Part of a small language model's weights: RMSNorm before each block.
Each number is 500 + 25 x the weight over its row's rms, rounded and kept within 0 to 999. Layers, rows and columns count from 0. Numbers have three digits each. The size before them is the row's rms in percent of the matrix's.

# layer 2 attention query, 256x256, rms 0.148, rows 159-255, columns 96-127
104:496503532494499479506507539526479449512530500494497502501516537488563464503470501496553505511523
094:507535521512514442513514487477446510509535442509466538454503479507509528536485458485503446510508
124:482473468502508490477501494529507502507487510495492440517475451526490473481499490505509511467493
097:531512504485514468482503468480476498497515538477512515495492486567485468485511495485499498507467
093:471549493486462473546479469487507487470500473494523518476487501520530476503449476511522554471531
105:526521470466540483496491457510491465486492542448464509523513492471505500501500510487514517462538
096:493506507538490524464483497502505470536490475503493496528487492513557503482480470549504555504502
106:509545517488468478577523505532503489488555515509519532471544518509508458557504507483480515491497
090:520489504489547495499473502491443523514504475517493492494498511466515453518547496482470512465551
107:500486516509500468475492500458554513508505473503470524515498519494531444527485519533481516504516
092:496517477521489493506511501522492450460528524488476552502503516492500505502486506522520462521477
108:497499504493470503512529480511507472507466503506474484497508469512508535525513514473537499523465
100:498511495521508522525481507475479509520526517511524501496487517505474467452471515434519529526495
107:511457497481496549498497535494569495533508525507456492447471477492452497536529475460498492526512
104:522516508496506468507454492465502484503536463534514471511485491510538460519550490530486498469516
110:469516508519499512499476512523464467478494460496482479478532478508498454545522447539471521492499
111:504486510511530507506510524512533518508499472479530476499505499513494497498523509526517492463476
111:450472485526516482494499522445511498494485507465488487545450506549485478455515503457503496447488
108:417512508549461505483553507545487494484439459549505477498524534524495507500533544507502494504514
105:499522482535495518502517481538472507511485515508478455463512502503476536501525526501477530501543
116:484495449475500487501521480540465483529480528526485487504495458527500505528473478554456517538475
115:498501466527552500532543558518511510523486496490531492459524543477476520528526495515494490509515
111:487493494546484482497523519548489516518495513475502514498509502488486518521556504516501446488523
116:515529444487503500511523502506445495511515513547534511546509479509498535523505515522458499503504
110:482505489499519475502511486449534437514510513485506472472528481499519513541515527494515488518479
116:515484486522496502508479499504478489534462540477485477498472470488490514476460540510480491532512
116:491519514482503476501507506451474464508493516508510478507554553485490546495504477508529494491513
121:505533454483484527516505520488547476543457517509511515496525469473532509507488538521492498518494
110:498510478465526473519540519524521558498544489542482505493507507500479540522503485522496464537491
122:545479519500486425500460496482507508505480509493503555497493500447491491485471501448492489485498
115:535497543497481516497531460467479509469497528508506496498506504454492525513487512523494506435493
117:500508465473471484546484477524511497514494459502459494519514488496515523529494512497477534514517
130:555490500474468499457496487525511486503557491508490516492494498500467538538510486522469528538527
106:502517490451464486523492534540509526487546505471486502514479524515507544544494523506502495465516
104:487483500545481544507496501503494515472465485453511537504571496442469464487526506490489495494524
098:507518514461525503526478525512506503522478502495490464458463495495506457527486522500497478478513
094:498459505526481522494510515508448483546495507495503498500527515477505488456542501489521464491537
104:514471504452488463488505479514485501480478493509496459532496501455532455498498433505551534516468
094:498465492536477491482529525493489494501526504522520454497525531534520495489509497510487502487528
088:530517496551545551519462534530459518507504489514450533537504431437517499510491492511482519501486
112:519493567451511450517533469496528526497497484487547451438465495530504506524501519487512535476483
084:462516496516522486495507421480506494494502483484518481507490486469521506514488520505501500518524
106:486494518451495444499508481525507515475464510517524489488456498530514499512511520524546502486468
103:541505559473498447520489492528549512472478491503472507449469507543509510535499503511494476476483
099:512526479508500491491485543467494459485508511515511508575505506442582497530527483496499485467529
100:488515498410493451531495483509511510468482507529525515492490488489495509534473498479524517480495
094:480513494511469476495511478493557522472523500496526459493486500517527501479478548482463544516507
081:470478477484492518479533478521516491513536520510473514496504546492530494504517533469563513557567
097:474446513520506518492550539558462528499512510486489499497540511524513510468544455485525513532473
107:489527486520468512477486488482514503538524569502512490494494460532523513508467503520497512480513
105:533505505468518504518542483520479496523490453509488492502515451508489493500513474512472514519542
101:488496526489494497438496498488492472497558501490529507472513495467514498499498479450481499484481
104:490480489514524554492532530511508503488497526537514503497472452509492461487450503495493497501451
099:455499492514499475517488484469463515514506500501513515516515532531518491470497509536479447489515
100:507518528522554495524497524477537476512474498470489431463518498484458466485507486507494486504499
117:486460501504481543548518520509450532504544503476458531492509487509512455508543448488520458437469
101:499490529483513514544507495501495516479500497500482505473475464483520500500529503543536505513451
098:507480488504514527544443514482523488511505498527510498535510469509535481464480520505504528494504
110:563486546483484512475466513458499523477472472528496510504504472515455466509462492478468509505492
106:494489471537517555476470446518465481467480512568496477480504516526559517511457567484480483434562
102:532505463507483486509523517483524483470470501488494519477531500483445485500513518476548543470496
101:495562509512531495431550495530468475515500488532501494520523462534469487514410492487481519520468
099:484532530467533456481511534508496502487487497503504562475509458529494557530503528482494478479504
107:478492498482509487483528547459517535466513487517508464492492498491502490539518459490526468500478
105:518517497438578538500509523530506486521538520494528506524501475534546472509471497481491519517496
096:546490519507450467519534508471495567490474491493506496547547469463532513526524454515511552512471
079:486546534510520507492535522465556530530505436505482491508466472492546482500523497466514489497492
086:479510498517522484505519488542549477489513522490511523474475537500505513520493504493510479492509
077:481480496490500541474499475547503496524494489501451531521524520512501519484524470536502508478517
088:480525485476516532499510481520498508515532568538523483499453562520465508510479519523531464515515
079:490487512517508506478544524545509470519504497528458461510482502486497515525517538485489492500522
087:454478493499486544502508482463476511477507501516478526471466510555545463498511498543522475526486
085:487504512508527496494499507505496501523470486483454462499502489503548491503578521524486502459487
089:501496468510530508538482491520500483487495460521522510484505496492473522466498527541520476501494
089:514493514494484482492539527528512516517548526472507504535514492532509503463519514484478500505473
087:484504504511512526472471494506492489536541524498504547486488492505526447524497534424507509501511
097:499495493505489514477499503486502470526479479475494514522568510466510521487541479523483510446510
084:539506507513511481435523494507498507508484518477509523464511536505510508531479520513481517497515
092:482503499496488489608501490494523492483509522502537519467514504510503503508499471518511533473484
101:489470523505487470474536470504480512509456518485452489515528483503489518503547535479495491499482
078:504521538499528481527470519487494438497518461501502508502493534480465502471495523498497506523518
091:505513519515479535489553514483504486492476509461494512517513468532506505546551443506516519465488
102:496506459498515479515509506454526502466478483487527468457474486482506496445523500510485514498506
095:545517498499499461539489498498487511550507486503518508570542502516480510473522477552511544537512
085:454496452494514488534492503463533477469534507520515506480480526484442506476461528489439508548555
083:471499453510541506456496525499501503552464496533463539499459519478473481517513507463455483510517
098:498543452521561505479496494536512519489491494490504493515475523510503483482485482513497486479506
083:553501489451479507489527468523509500525473422449541503449475512528538503478505462493487545526503
083:499524518455496478518492493496453445483508486521495523521494488487476507469531478504502525536499
090:492499516487492534505471472461441454539497531497497469494448542482490479501477512498482490497505
090:541506456492511530474510527507486507499529531504494474513489526490506478518500531495533454519509
087:535533474549534494523488475460483484481462485529495503483483536570523494466525494493522517534516
095:484486535534500491498474481511451502536481551508493492497493451506495480502463483526540483534512
088:484536522514546537483529529557491510494484499475531519519495479492477500504469494528504514508529
094:518527492472540511462494520525524505490499464515499492550486482511484475516545520485489479507482
093:499449517522495489482509523554491496501531498461505522528473498503500510513519490489501493521506
093:486477478458498525491502537445501522456505487470471466489502503498536519517446472530469488469522
# layer 2 attention key, 256x256, rms 0.142, rows 159-255, columns 96-127
105:528519480462529494482507496525494489503502516483510473483480513512502505516495484521462480458459
099:472559506512489475477496467475509485524502506485484521499567541484526471494520496480513485475478
098:512492516519500490524455501487479469504508472540504502493485530496491498496531464497468432525463
093:529456497520538513517467441519539511532521506476505443520457498510502488475504502486505499513495
101:508517489477529512489463509475483492530554480480515509508540508529519486462486529531515474521508
094:486479462526500484520483519516461468459465458466475509499502531520543484542537465517510478516520
095:487527497508528495487523463501484472457493544509526483503521492473493482507486473488504541517477
099:493514481498468509498500522483500492468511481490511487475530495485532527507562516553442485477501
085:486471488511499472513437501469542512511514496484531504494495501493484513510477529482510494584477
094:529524463534481516502525551521494481457496492510528480488503497518535541486518453526495539508484
098:526497464516506496486498502489525527481529463509506480452498522495525485534491502525513518459445
106:503462439513515464502486519477529509440497484492506477465498523536498518498504478516493484460500
104:510564560481480488470488504528514464428486501515503492530519532485521470537523491457507474504462
107:545509491507504477520500533513501499492496479508495511469535503514495495517519508474479479497483
104:520490472494530539478519520465469510494517503491470526499530484520502518481481544470471500479512
111:523487515567527512525495506498533508492533503508515479467497488493472502491463485520515541523518
109:493515531487480486506473497486534514473495477487457473511448504515481532495489464493516497525480
115:478497531489481482513511485518465529560539502492514537466452485476480493484538518494521513493548
113:535493489505481474513513500477467529492487550535495510484491513477454514498491497493551517518472
099:490511493519458475498537495458469480520495503501510527516521499460522522503496507489531517528464
118:492529504536525519491491497480505505490526518438507518488562503462472483503533502481488559511499
113:510536475494498506478522445485473489499501477527469527520466488532513447484496540449432531524467
110:496504504509502497498481479482533522469515501479477502527465480510502500502530522493471509512468
118:494453507508498461533467511515474486489516511484462496511529480461537528489497554506502512507491
111:491513502456524523510514475478511476506531517544476539453498491547491519535528448490504479489533
123:493491482527473479520506449511496469462523506474504513515497484477472449506512469476535499500512
112:478537484517510496518479544524527495485495462498507474540475495489489449487497547481502485519480
115:552497502543537507500526519506476502416480510511507482481525460498516542526517481490535491497554
111:489483531482515549482453521496477430531483539515481516506565506504496527513546522493485509537487
119:418499526484450512498536524492534451513484496520510498523513522493552514507530527475485510512500
113:490484493517483488550456531504513506525521521490504486526528494517483452520498456487506517539521
120:537500481544475536515486512496488482496520541532515520534533486515482500485505481486493498531479
128:461497511530519516526523492462512560508454516467549509510505490499517468476467492503506513490461
093:506523531525506523486492542460434529516474495517495470553498475499513484540484483495506496511507
110:500483475459486504518511472486526470487509477465513488506480461518504523489511516485481482476504
090:490513506559489483488525466462470552512505508547436497516526477526506478549471502507515527522500
091:510505496494515545501478501490546496445511532461484498482510504521484511464499535471506503493490
105:494479522517474479504502485493506495534479501437481494470523513524491515502475535508511556496502
094:556478487494496549504513459513505483498504510446506490463461494480493494485518487482452516478458
095:570511468512499483491544506462496513523530455510536502529550510514534528474456481496540496480472
098:504544471505502494506490521474472502487506500509434507463494482486505471509507456506484478513528
097:530535515558501475469491540479536503479516494547520522548500483466508481488517490503552492526468
104:538546489554524470505481554494482508491512509488483498500529527465481497542497514487515508553506
096:481507516519505469470481514449497536537514526530484495535544544482507511505497512478528440509518
109:476475470526440511571545469541490507466478541491508526522498517527470497495510499507530526498479
101:546520530523481488475504514496454503484507527507493494500522492490524475533444548501502499521507
101:480498467527497466509466501486498498466541507486518479493499500507475476518474489481486477543500
095:515466483521528513487483509539523513505495535475508531513518477502468498551513495462471532515495
093:474529495528454500511481516443478522480471529491493480478498522519501483543511488475517500464487
102:501471507504555450513554544478476472525560459480516487532479480500526465481526478512459496496465
101:502480524566520465507509483518527507492510492510460478486491482475565526528497479488533490486506
098:447483486537476517516489468540513535468466486522493470523496504494499488540498532509483499503489
110:535507510497531472529539497520472485555513496534481496467472479434508540502488517500470482484498
096:465497499515484479464515511519472525527509463521508480493496471492492499504497470494493493468501
103:519497485527528509480485524472504558495475532468497520491515496534547521539520468518487538468466
117:514496507499507473486469454497483477500460473504487481493521492484442519468503486477504551492492
097:496504468563464514513461492496500516495456537509512526523488511464509553525484543512503516522494
098:494491542535518476473475490496488481494467511535481474481491508548443496504543504487501518545498
107:531494469474499514507493523493490417482492488564471464463524567491481515505489482458475468482523
103:477504533542483458528504507466520465495498490517512512491552488501463484521518476449511483492476
103:523528516536522486545503485520476524497497552523445492527553508494512530465497508490497552505483
099:499502447483530475533566451497513538531499535558518491472502505524507504518471477536490552503487
104:487527475523521502503482497535469493511461486500511489499526530490491513492462502494511515500502
108:509518514526496486495471493521492520514502509524543477497523505514498520477547507492476481511559
101:510506518526517523487496480534472493483496523506547480497447490489510489519512562498484552485489
086:516546503477559502499502511516513477485514545474478501522493529509484503529484467457484481491501
084:493493523476520440508518513488487480480492544511486489498511503527508517495477513465535483470499
092:499492499496474550472496493497532508535521485497484476498477492496475501499492508532452514516513
079:474515504536486515488530505467480495468493491497490531534503527501487466543453471519485452497517
090:446514474524493534553536488449513533512482502515495499525517511501530561480536484531482466506498
086:506558506506484467511489527494508524520517540525532468497480510494502501460441473503503542528502
081:510510500504529479485497525521483525554499508515539523528510503499456542477497471515482478480480
093:501500487488520505479486520535481491532538496512535532499479573466480533462497473451484520462511
095:469516525502467533450490513455529512505529479488533490468495514499502515513485487490513481524482
093:493511505473537512522523547483475503525505509531518511514479488482489520509510507490541527542526
093:491498511516453488523486508527479504497501505503468511520475480517505436484488506505483521484486
097:482494539551505542539517500534497509529477552447480509476536514517515496473533514482493491515502
089:451475587503517543539501501500521451501484525531462484502531450555493530521552529522531469490511
098:547506531518482510468513512500499520538500474489483550515508503497529526498483488496457509500531
096:513493510503491525503465475489498439509488515516516469533506542577503492475509505517527493494490
089:496511461500488497493505455483493507512498504511496475486487506501470513514527535532537467508496
090:475458512519499521546513486495451504486545464471496548480484461538490451490500526447501516465510
099:503524514495514510499506544461534540507520499532533545488500544496563508517500505486500504555525
092:488529472510512483472508519451529486510512498485454498480516506444531532521474477513490506516552
092:524523484491496497551465530507485506448497475491526487506489526474533473457521550490480537520523
090:519523481507479486538491499460482491507525509497532485570506494506489498472496496499496521516470
104:503481494480443502488508477510520482475522521543506522505512488458516546482467524474487489548504
082:506515555480501495473494530475470527506531543511498522495529466496491487542475487487482557511513
087:469461508477503485499526500484487492527496569499520453481517520480498493524498492506511469471533
096:506463515505483474473499536472473503484539490485485488511485538518449499505473467487484487488467
097:479491512492481488500533440472501522457509488512547523493525502467461502484522491474485496543500
097:525456502500516464491533540507508519499492500525530503488496516468529500533494483462522535485466
101:471481462494502521485509536467480471518502514504521535494500523541489519513443521475503477506511
096:493450485482470501509477496501494521501484540488504507536480508477538531526488509534537521466522
094:504491506495512508485509517497519515436489507501509495477462500437493498546529517477489495521505
099:523502508479518493513498519461520498488524495480525492487496505563465497514490494531473493500490
094:521547491540505488480480511508489489511516492463507522517515502506477495524493532467530499507472
# layer 2 attention value, 256x256, rms 0.149, rows 128-236, columns 96-127
113:479542526471487496536507448492506510510545484496502508533527512468498533496485534517497491449519
110:511472473567498511471492500481541486510539516507478467480495508529530517475471495507510513533485
116:510483488499483482498508522504448498515505474477508485501458433501517529470504505503490483485477
111:522479570473510509505477547540452499526546472513500513444539514508471499515503495487537545465516
110:479528459515470484514508504524489478474510547477514478522530516467490490500496491452466485486536
117:495572468498501510507469484462470502524496475499502553529518516533511492508464529530534514513505
115:483511538498522504469474526478501436468471456486530488499465508509455515502481497456481522537513
112:525506501511464518484470486520530478473484446523526514488529523523481466462486501468487505537508
109:503460483505516507525503538537535508500473501498494503501502501536511508535484502470458526495495
112:494503480513510487523484492481495493485497525485512497495521496499573562505506493481496509472509
101:496512482486522464533455491461523447509468498494504526498512536501502486494512503477490482481501
112:501522455484532498514450472504489527527498461503488532491511505496522507467532498455481504487480
115:512504493495507534504500529471522473492497485487512470452550498500502484467519483537511489493516
110:497531523466512517521489507468475480537521472489482483493493528536493500516483485502499506497504
106:465500471448528523528499471500529508468501501501477475502527475459552514480515517510499499457504
108:477521504509496486490531538498554498469485550507466501460500491478503509520483504482514457508531
115:477487516499528517515512476471465483456529496506505506530489460526475523515458461521483500458468
116:490505527477484507547480509508528515511542503522501565527489522454467483465544481511530487465517
109:567505519508511500502499497476522500502490487513535477498520489528500453537536514540460526494481
113:497509479492480500504531503494456535533520503481495493552548503501487498499485483507526481490503
118:502481506487526498507442489537470472502506437512529514513471516477527498472456498501477506515503
114:465489495505496505507521436482487467506490535499505486529516505501490477522527439458514468473500
113:452541505482470478535486495506508558470502489482514451500508496474493556539493543504451496536515
108:486500481510457520479466505505522512482497522516504510508554482472511498509453464513520543473519
116:456516509499473543499496500445565484503476480530531493549503486457471472500516489501493496458467
112:497512512452533487526532511430471505493512537524509482509500473481457501490516538524508541486478
104:487490474494486496493486497481547492481495512469510510511450494503520492506528501487514487508503
110:477470465526469513469454522532532512479496446522509523475478518492525469500488483495519516519531
113:461476515498500492533468442513508510501451495483449514490509560505512495532525514528484521502534
110:506492491547528477488538501486520487527451493522504519519509515524477459505523493486483501481493
127:528561501473470457502533538507488523499476518552549505486508501504499493480541511506549486485562
117:462494503496533493542504467562523505497494533505502494492519480520498501485531524474498498507516
116:523494507507465487486524520493480502487474540520529462531494517485499487452504500499524483473507
120:479518499508501562519500428451488491523509491477501519517505527488435483531508545503485548532485
115:485477482501464532507481531509467514536522505508524506552471487446530483479542496489485490464496
114:495455476488471492519469531482495484528503485525495479495518473519493495530433460491493521467496
117:479488489523498490500537492501509477488464488477527545490525515461517533500499483501497519487505
109:501497480494525482491502480535491523513493516547491466517457502519494497500543499487490518468565
115:481474445569419477541505496488498495530478458511463517505482509436472515488496510539485497491455
121:508524485496477488482490524514502531549543501530554544484500464503533507504483500510504488488485
109:508438507509528478500515512483495522509510509500523537518487520504506480457497492526499557493483
115:471494509470485493524496487473478520490519509489513467477493523508494486523480502476515485466509
117:512502507529518497490496443485503503464477483517487531483522485502525519518523455523486508444483
121:533480540502547505485467526479480544518513508556467501533466529497499496470508504502485490512489
113:467523463487459534545483516481520440503440524485490494531526530528480533489501432510523520529488
107:464499477551498491493490484503533488481546514491497495512506494477473464461503535456487523501528
125:483513506518487493499538474538480502492478495483542510514506484529513492480482482487501508489516
110:553488495524503525485546512507525455510542521517507479453520494509473529505440486485481478490473
126:495522462491496466522482478504490502522507532524446482505491539529489516489486468521449440479573
113:508534497475485499495500522495491531472477464544543463552484475492502503476486520490478504496463
113:547506515528505503537476508466511483464461508494505516538506534473521480500502509526558476542527
113:482499486521485527502472505491519531501485528521520541485444518539507480504516476526442506494503
119:521505490525477480492463520502533470508517513480519484464495471487473496509504470492483485513480
119:496490513501481457502477450522522516526505480477454509472475488464524480476448499522530493483534
108:467515509513523469509536533494515512481479485506498476417487550523511494536498485532562479522523
118:459505440524432472462513478502527499522516500544428530486486526530472488462484444496537495516483
113:505485531507492477454491521516507513489512509530546488516468497503526498488467511456455471571496
119:523501506491549492451448453473516469551531459488496511532517486504478462491473462518461507481526
124:500505491521488497500513545472485497505510524506498484466490522506452494477524488510525518500521
123:550524514495485519477473503539484534518500555501485552451472491526518531538526490531476495475507
120:521489463538518509480472514512517475454490445495506510492492494514504518487491532497477526441505
117:439506510498476540504491520474508488530508517537492432523499515467517467478501497483498472505493
115:466496497479538510484506495500503534488526515446462484482517516497564521451511515482459459490504
119:510494529505484525465522487542541570481496473542498524511509476505508511493522468468507524496475
100:498515499522499513517539487508496481497520510482486495443511502464482510471558476500503509512454
106:492521515544514512500493503485485497506475518472509514524479498462534526522549472498441480511513
098:526493503468536508530474513488481497512435467519495472458465504506510511485511491488525477522501
097:486489541528515505490519468472514513491502518500503490510551514482484473535504493517453469519503
103:493454511478458495511511540484480496534484480531498474510510485507471511513473530507523469535529
095:486507481486506494489524484463474508474525490468502478507528497490496478471502515512546486519563
102:540534530479468496497538560485458493499509478473492514515520501491496482464497541467526476504498
098:482495504499462503518501491471495493478470524526483561481497437526514515503523540484486522541534
098:494527531502470463474447522488491523526486476556477485530469493489489538493533497490517503479485
094:465489523483493547502513489470510535501487534493511477462501460515506482510515540499484450447503
102:463482542510442510550517500505485557523545490503481511525495514510500496513515532460532508497536
095:447503522473508485519547522520487497532518514553546522569489492461473478487516492464499485483511
098:489525489473412462521529497491462500496504457496483488484559532479509522478491491449536483484468
094:521495502495502494452511478477523505533523434508532524454509506499503513508494525537543509495500
097:511504528567449466517439511475458536523521506482514518469502503546527495495505509468467465460464
105:546504516485487500470482488459509481487498488482474480484513532479527514522506471479532476509489
097:486486488465498490522571529460493506542488509559508484477481495481499508491538528493501512444498
095:525527458487491485483526519484532557481504511499519547447506542503481489490474498454524505478468
092:519537492506462525524456500505502515518502478532529521496491480510490541456520498510500474523544
095:500466507503468488523501485489470560471450519476475527551461494532454522465466530522516523515544
099:520443491530517493501485458514497555486506506502483500489519483482502498478484493537538502482511
103:542509451471500504497495506501489454513510492545480474505485479486487515440536470524509498500474
087:496492498480505503533470496467512557528481530509534490505501485510499512493498496520515467533508
102:459519488510559463486499490450534518516479509467536465489494510513531510510495519542498483502459
100:436487498477468508511510490494536498466503508486490516472494490501536498470532514465487517492522
097:492491496534507512502490538520501555493512485492511506515523504499531555495509475476505470489503
090:490494493507522519531506484535493530501463518508525487496477435537477491501525503473518479493482
103:513468535510483488520502479545468538473478502476535501473483447507476498508469490465498498520524
099:518512499469499500499501493478488510499498470542471522472504479514495475494563540483538517527510
098:529483490517568493526513503524511499538533527517471462488527464500534474506461516468479493497481
091:538460512495500519464527511510521459519469420542497494504475493468497457489450480471476523494490
096:521504510517478517488502539515462527524508519525484477521482537500529510522521474503452511516476
095:476513469463498484524508503488487516506509504453496457496496484511445475511521452515524479508477
092:516499520462478507512488488502510483505504483506454482496499511502499496489445535465503464522494
085:539492511463546460480484520486442464449507511516499481474442524463472526509499497466488499532527
089:518493507517478540500497507498493528481503480515478480434488499435534472450516515479482505511498
087:453474435473511528479532487499508461493466525528515534488512506512492489490490518527488511453519
083:486482528481504473513535477473505514522502526557491509493518534509494504493481502487495527431475
088:518487507499450550458509491510461485509496436526501510498507527496473495535472522506484503516478
083:498489494474448563483471529508470519541493499511513485468474554445476510506469489469572506482509
091:499524507502490497480500470488481530493542500507487483503513515455522507515522542515503484479484
096:538472546537481478461489472523484509488467516564465496492529486519488487498487496514546508524471
099:481481534498500518492524477462545508487481508483486473498495500481496515513534560506453410514491
098:454480524512506511488498520526489482534509482479490521512512483526478510485485555510533469489480
092:509529481522505524525474450453551518493528486502513500507499503572504497459488484502501472516514
# layer 2 attention output (transposed), 256x256, rms 0.135, rows 128-235, columns 96-127
115:497507461514504491493497494480477503433502485441484491473525474533488505499470541522485497508489
108:440543492481530487449433522506482522551539524496477516470509485549533472476539531504499509491519
113:498517511467524506526461511528501490496445475525510508515522533506459512547503512532540474467489
109:510502508517500491486513459473503459483481442511488478504445483479491519513463545499500493453496
111:475501499502467511478503535491511525519555474493496510534509521493513491480481489539507481486497
109:535503492496481480510490492526521547443533498523510459501477478495479553509503540490518535554513
111:493496476517462515522492480471496503468488482422527438467475498516503507481522484502516504484503
110:472450521472486484491479505502485518533555498520496480482529490563501472436479512479500536510452
109:481477522475512488476513481489466471515558478510502490500508489549553471459474549522523503496513
107:499507534569548536498516516533507496469534476517537509564500488491501487463498576514525489530459
102:559476475519576525524497518483504502436513552496503487533486505501468495512449477496497562468489
108:500505483486551505514479528476502529450524499487447531531487487486434509527468471537515483501536
110:511481513537525480547508538494464493511526500539487483528485476505549497497484533511489483489493
111:466510469500498461501555469503503504558502491478480545531504500491519490500545524475455496490463
104:513533494498509497484504480472515479477534532529515523490524491528535445499489527487519529513491
109:481506474526484511513489496546499492524499527490502522475487490537454520532524484483530510485514
109:542501504492527477447499494442492503491467515501525533518506552497481520510550498516466514516519
115:486551489501489489479508491459515500465436474522468477441537484502494504516488527470552528477481
105:533499474509478457471487501545484487507525506479510519481495533497504506498490501496499456545540
111:491495492513474502513525480512503510494483514510480484498496489493475503480470476547459538533514
108:526480487503470503488470530490497479491480480442499498456560441524527541513480490520483542513536
109:550498492507519481522507503547460493490480501518545481485491480501484476489500468483526535484499
112:497456496494459503505529530498485495523509539475477464478514516539503553495494512478522510487520
104:533543486561525481466502499515496475521497504489478514520501524500516514494515509487497460511493
112:508494517461516470522496519490527493459538525512504470484512498519511492456540414522533527493485
105:476551476507487520542466465456544492485500556482502515540461506534532512492501509462456522494504
105:504496478506471501471530504527472517507479525498463476482478464465452461477487490488531494490516
104:504482534489471543527496482517487507501508473473462520479528495504470516486503518492501503492467
110:535513485497513462470511546502503509502513491507536508486512531463494513475511503473526465467492
109:532503516476468439494494511515494513482521536489463485513487525498510471520545501514513504502493
117:501471502467487510492446474507494488507492467507447504553447485486527491501464512470509494546492
116:497441502493510503460459493494510483522505492523497537549489493475583504532482467522504442470493
115:518495466472493477485482522554485508511440524518485508454500526461485521532485512499456503478476
117:486532531495471479509538520547517509508502461523462493478520502533475506481488517528517502511525
113:496507519525535473510475513495484525490483549525498490492515490519531452462554422516517505518502
114:482553515510522530512505516506475513490514527551493469470481579474504492491506478551508489547503
117:522483535535458499503466494479460517538528512501507499485511481547538436514509533454521505481522
109:472509494523490512497497478502503516479478522423509493449494486496487546504492513524490487487494
107:493478549512508531504566541499497502495514505448478495494477492524467474506476480490505512491521
119:501475522515528514527498475462461492488443486517526462501505593507490536475485514474504503496474
110:473503470498477515497518517462480488553534478482505477530480494515495487497527515536488532491474
113:523506510509531493518507484530546484533509519456478495523496457462514535507512538497491522481459
112:512512525501484484512523487544503465511528494515455515521491542485436463494497462492509500535492
118:531550492433540464518509544512507516438476483434521494507498482523526514524521519475493488527488
102:480496491487500505518489487495489518530485511534509463535447492515545475483484526491544491497504
105:450494502488474478514517464496534524506511460531476495473513510546484438517510519515483486467507
118:475488498505487504524506486482499525470517510520492532490529521521520525542502528497505505475552
113:486525496479505491528506457488492497473477519510471505528476530533466446492503560509514487501496
120:485474559510519503496542472500503491506494482522445490493483474444493500484505572505509509485460
112:475475488510526521510488492508541511498468479517489485474497500459510481495534506493491494525494
118:516499470491482497489538483526474524511500491488471454540499475489483495529507489508505479476475
114:489496496516532559481530495508462515480504525506517498515525515513527479493492521519507484489483
116:490497505460499501535507509470507479477493503506525518545532556575512561485475491471498499486535
118:475479499532508530448515515483472547521467504510492517479530488501476531512518470440507506547539
105:519539436521510474507560509489514505487506505534491522568488461495524492517465521479474474495469
109:545463491476534519427565505511518443480477497542488537526483499532454524542484462486474516525481
109:484531493457489482543506479494493499537516472530467513502516450484500511493508480530527477535519
113:491490532505502495505493516505508504496493532512511480485481479474526476500541521508507510508476
124:466473491472510458523466519531505515508486478469464518515505477509534517512460502461512439498480
124:484440471513515519472498477504460492478518487572486525525527505468519487520481490506480492511560
114:503501511469496488517481514491489541447485530515460524472501482512507502507510539511524463501496
115:531483487524528465508519523436517533520501500431495495511471554508551504536507514501480506518517
107:484482490517527520523475518482510517521469522479536533487473529494460582495501579506518559499458
118:547493493543528527535494485479522532495516526481485520564475575530480522503490496516480526542518
105:521515468482506510477527517518500497488496517495525493482442525546543487467518503424461484506495
105:496491489539456525506487539469485505556520527512473457492516491518475530515453515481509549529503
099:507538516481472509481526509470513507503517516507529533553500556483496515555524532468477499498543
097:503539520489481549487480527472494523529509515490534421500498490543467505528462507518552456509499
104:535503514483522494484517460495470482462485462529490507533445517492502503511538479504449499474476
105:575493489461531536517454470484517531495490515485474491494462494514481453498501493459453526489441
100:514512504550512479509512450539516507528477526465482495474519522511491527523516476506460508521461
098:463498508498496510499541471487503481494563482532460486542441522472494448513449483520500461482456
099:473461502516555557549491469519505529514478493442506513468515458498487490525486510495490546535515
093:449504466483540494537513497514482516440506457500525522505542469507453514497480519520487488480535
103:553480468514518518464495531500493480497475477479517519497501490537507499448513514510470512527482
098:491477506541551518481506533488466510485520543446510465469490481508545521555504509515473490493500
105:586492470502511444517413493518490486465522506487479469472504507483492472597489501482554496530522
097:469525511497524489490498520521511532484520510494506505480502517444528517485528465493488499438465
096:461513433463499505505471483429518486460520486524538488475493505421519524481563501552488493494513
106:478529527514519456515494556500467488549522499503499505507479517500492519431516521508518476503476
097:477487499567522485508519500474517486471517475493528501502523504504462456502513502512495510516499
094:514527490479492504487490556529498468516465532503480461510443489525489490481503497506485487487487
089:508470481503530484477510439500465524460492486482464567508500470469456506491511505545516479462484
096:457509475507513496446499494469485460556509502420473502480469478538528501522490478495506487526503
095:493479514458511517480511502499479495489517524479526514434449503468501499529503490502536477497468
105:511494504500498430546508501487510510482460448454521504473525494514512478528476456502468517516496
089:527524493519493488496497534513505479465486490466541514496504540484531498498491503531518487440496
105:521466471531482457514505539511451506473510540529526501487500526497504478480491470481515489506519
096:525513493535531481465483519496533542501484516483484536541505515515508497523496471492471456499464
092:466499508511529511504489497467530489489500511492498444519473496521508481480488527503485489485495
095:508502522448496493555570480486526446486501520491472516513513499524524501468486512509520488518457
102:490495484468484530498528482485501446505537508487495495540526491456516505490467521524476486546580
104:468492498503517517518529489535511530483482498472461504499475500523484475470474451471486524499535
105:531486532495510529520505525472480500477501550525523432490492501520510477454495499471534519494512
095:525453502514523542477526514503513475492533486491492465479522517562477502506548509507482500454552
101:557465481505511506522477471529522471519484497475525492505502493498543486479446495502527504502514
095:482480460501511506490497522514530495508475546501506534467526523494515464474451504522476482523504
092:493450473476527515445494504506530512491491505529481510483552455504484487461472473547487524513493
089:467471523498470519508523481498551524488546501513531493520535473537472509479501524506489524504484
089:503502497537474503494491487512476459480491509519533538479478498547482528504530480491514530517482
091:544550489523525498489508479536472487507471470489527500501485495526500540480513501486513512477514
081:531514513553510507486518472486503543555533486445501502517525459465445472470511555490514489499499
089:477544533529549477493487505479524487532498516517485452482491509520472479508467476462512511505516
083:512462493470498486532529473490515505473515525490449531545522513535524483493496500500493486470456
092:483488495478488512548522516491535458508455475529530488539449478483457480476475470503498480489541
089:524495522518497517474497498477495499472447472501516466501506486467484496528487458490498517516514
102:499515485553505514475478498487529494515460489514509505523508510502542485466505503472486474488502
097:559523497511556488488532495483498467536487509495504511479454477490490485511482483512468480546467